config.yaml
intermediate_size: 512
norm: "rmsnorm"
rope_theta: 10000.0
qk_norm: false
bias: "qkv"
parallel_block: false
init: "trunc"
learning_rate: 0.00359
warmup_steps: 200
decay_fraction: 1.0
batch_tokens: [32768, 65536, 98304]
max_seq_len: 1024
train_tokens: 239200000
Each number is 500 + 40 x the weight over its row's rms, rounded and kept within 0 to 999. Layers, rows and columns count from 0. Numbers have three digits each. The size before them is the row's rms in percent of the matrix's.

# layer 2 attention output (transposed), 384x256, rms 0.0415, rows 0-6,64-69,128-133,192-197,256-261,320-325, columns 0-63
097:503528500489461488471502558510536489430497464498480505505472486500483493518446470430531446516560496501484502537477533497481483516607530516550437394510537477544510468473458485536567523539523498
094:493528545537586527533445579513507483491546493512578518508423501567479603516437493451520493469550477538566447495511540526416578521535476543510538446514498505450512511486480557448511485507497529
097:521503494498471543508441435472414496434542502535580468514532571463550483527530511542546502523447566421482508503471472476480485535544528469499524541476497470488559463485500384484491494496506489
106:571477583460532484575448503542474489458534509529447536486500476517480510508412474431530424554500503567480509510538498448416587437497490543480499485476459499569538511516546432502508531539510517
096:508450471491483466483513494458552428512508482510522531486478536474458490481467547497511573466414481488483502425499505589502563471514471496443456453407520531524509498509488507462501533548419533
097:474524431470550507466453515552523419449502437442490398548525486564546550570549500414528516499504482475457502515533424458471485533461530458507501517560540464436468463510472468486532482567460468
101:480501444511483571478522493528456470510520567492509544588502459461482463518454534424482451473523525490494461435449548510516462455471527493483467445469536390495518492458540501513549510501490475
103:479505426503443484554555514484427551566554438473560468486461431532537469484481486522497526529469487398473494483504425564515533459512501472568478515446509537516463492548476497502509529512586449
102:497542497520467500483549443517504465576494486528507506514568492480501418511453437491578589421526489546528474527532547524516542477511548435532510561450556523532501552573532467568486485452476507
101:480549522517512506468527520457540560546522512561486472440553449492498547500520517419492474466414532534447511438487556547484505517510418464543380503525546481429491448497480530543527549519484444
095:496508477565519499455486527444475518553549468546528478517453497541404511573519532491517499420568487575484492524473494504509390449473513527506553445542484510552482537496536516481489510532492469
106:516560487524508516528433533536502498446463491536543477591508525433520488500543482442453493455514534511503491536516408481511480518580567544502560513568465452483520441478538453532466502519533536
111:616529579570431500570488489482502532475514478572509507491528500439444519491459459508432442465530426444478556494472511477586467428588517441451505484468469535473469472434512533611537496476581446
090:547476506486556574468465494460483499512466508501487433583501600446438511423511533572565470499570481435464426499570565488460585537440592499526517518501493498547594450552545537430499486531456518
111:471471486486484437523497460567515591529399461482408554510502420516474477514498483526478439520488510574484403447542465479519472537473496521522496526496461368512473432503535476469524533520525526
097:554494483462488510530517445478513473591481472543574523462515521515493422495502544543507500501587522504551545455447438478534455512494501503461513491494516590485491478456431535512528501532555416
097:522533554519477486436495455532478439507462538489485449580500457533506495497476549512470508489448534526486498467493438485547499566502525478482513504479493553561475452478450522497572474488516475
106:455490500493483437557472546488476510524449514533491497530467500477524445530502435496548499541522497513528534454524565532487484542382464509515396531517537493454510477506519550482449553516553496
094:517524487467540534488486540456541424545496468561490470429493474485531443568530533445457528456416478498541510441506501520503498452463473447428473517517543515527532481504465466495522573476453583
116:474478471483485496506476541506528525455523509515437557499516538448454492499521524584447474610463491526457496469481482465459493593483465548472533478461488480461535489480492533584448462564429531
106:470424500482478524519465516493496489480478499486530417538502452492500455451494558569423548555516515439446570522480516498491466540472527533440538566522579444500586476520471470470430484463527510
105:526453537573453455445485515465451475442526505413560555507503524592485472557518446550493439468513459585555477512503551443578520563542562531492537553453407497542558501527517546518508496531524559
102:444442490470511501465524548473515576478509510544440450489527518442491522470503475494471521478498518417458487538532518434541496496531557495471536523498502542472509473575558523401545496448486516
100:449499613522490527482488456480431544466523481505468476435503415482448527540505452541609502467539532496516473525458485460459479528559500536470548498474568555548423545476479452482475593455477460
100:480457513480501531465505402550552556438515483485441526487484485560511467480410451518564525546519598493483426475389512473488495464557433583490468449481504483504453508485494474498551467460506501
093:495482539538433488483504458567549503497441466450532445522498558561493554511455474465416586539512566512483518537403524480499414433405494490486436488546547525495500506489478515448506492494473475
111:547558544514469484465507440478462498521496494522488503508538537508512536503597482519535512526512489532489507512495436490401454478486543482458466537569426546482538469445518477497440529513437514
095:447487468468477459481534550495459456465595552514528444525443467483526568442504475432513516492565422496520470472552451513479557468466491522485598507491470492445498497475571476556473544458513554
105:557507469490502504481483448502518513499483429454575599466457443530473470516539509497516512479535573429556487490459510525422486515490558478498498491439525488451465407457505500503532455390510526
095:545443469485471527504521522530506519511483512481433582444502548500550533539520528551491535515522538455439446591533481509485517549430511444529533494458432372478550465526458475477465419534468513
103:505537537453527475507528485499431468552510516477563501525469477533543498466416546522506469542450518517458557518536551487468501497453460568397544542533483503496579598613597553442425518565553534
095:453516520478518489497463535457541477514517526521461527482538517420513482551544478450558485415458468511469466539467522495500503476524454482467481495567508524461449506468518503494483442434525508
085:537496450543521510460482548533527468524469526531544545410505521557470490564488563486530502403417557437475526529463494552543502457500508551476486413452458542530438511461506512541566458489492433
097:475507467449555505518538497557519504529434502430368504492446484536497533484473541537421511549447535474479473515510491503443492424426528476518446470506440485499515503505467524477478422492469585
093:394529479549469491515580506447536511518446572447522487562495516561550472478534507564499495501511459491535555534528534507528509529469473483512469547551492438467532548454491522474482484545587498
091:474484497495524499469508470425513475533538529461470480463546455518454508443352484511482505518557452525538539483524489398501512470508490480536538520546480563607518530536483545530535501445446448
086:484500425519464435465490520467513496538504580504489480534471538471456535483595478513528513518465562572511430563524514479523484546533510548606468467424496477550506509521505481506441493551533465
# layer 2 attention value, 64x256, rms 0.0332, rows 1-6, columns 0-63
102:528471531496587527436460535467479502428494579519489462510478504610588477430508454504439505603493462536507554557482498458603527583541467493465515466545481441478509591503464459526520541485537533
102:496510498477504526569444448495593532413459439489470500503493492517520610436518498540447518474552480556439456465586454528481455570475425525514474462562557538513438574543539486478490427524496481
092:517527460541472512459478478486493508487496469466479532429448555432504431496541506540518492440486472464514404489511511565468552499560427485519439550475502513429511470489465497495484497509465452
101:518523431462623562489537480562476506447483533523565494470542500579509543534514549551487487519484471477525570527475555526478488576519596473554550562510540550465498490473466517513516469494522451
099:456442512459502498493519501439517479556502524463485541503591532496568450445537489554524510494573501466579472516516471540487464451541527421563487500475488520475454473476461504481498532463513490
100:474497481441556485481523500422541504458550488463474485506569521542538566507452521518475547493499483468449493562515499518541492529452455507433418571618499584548555499475486482521548511583506536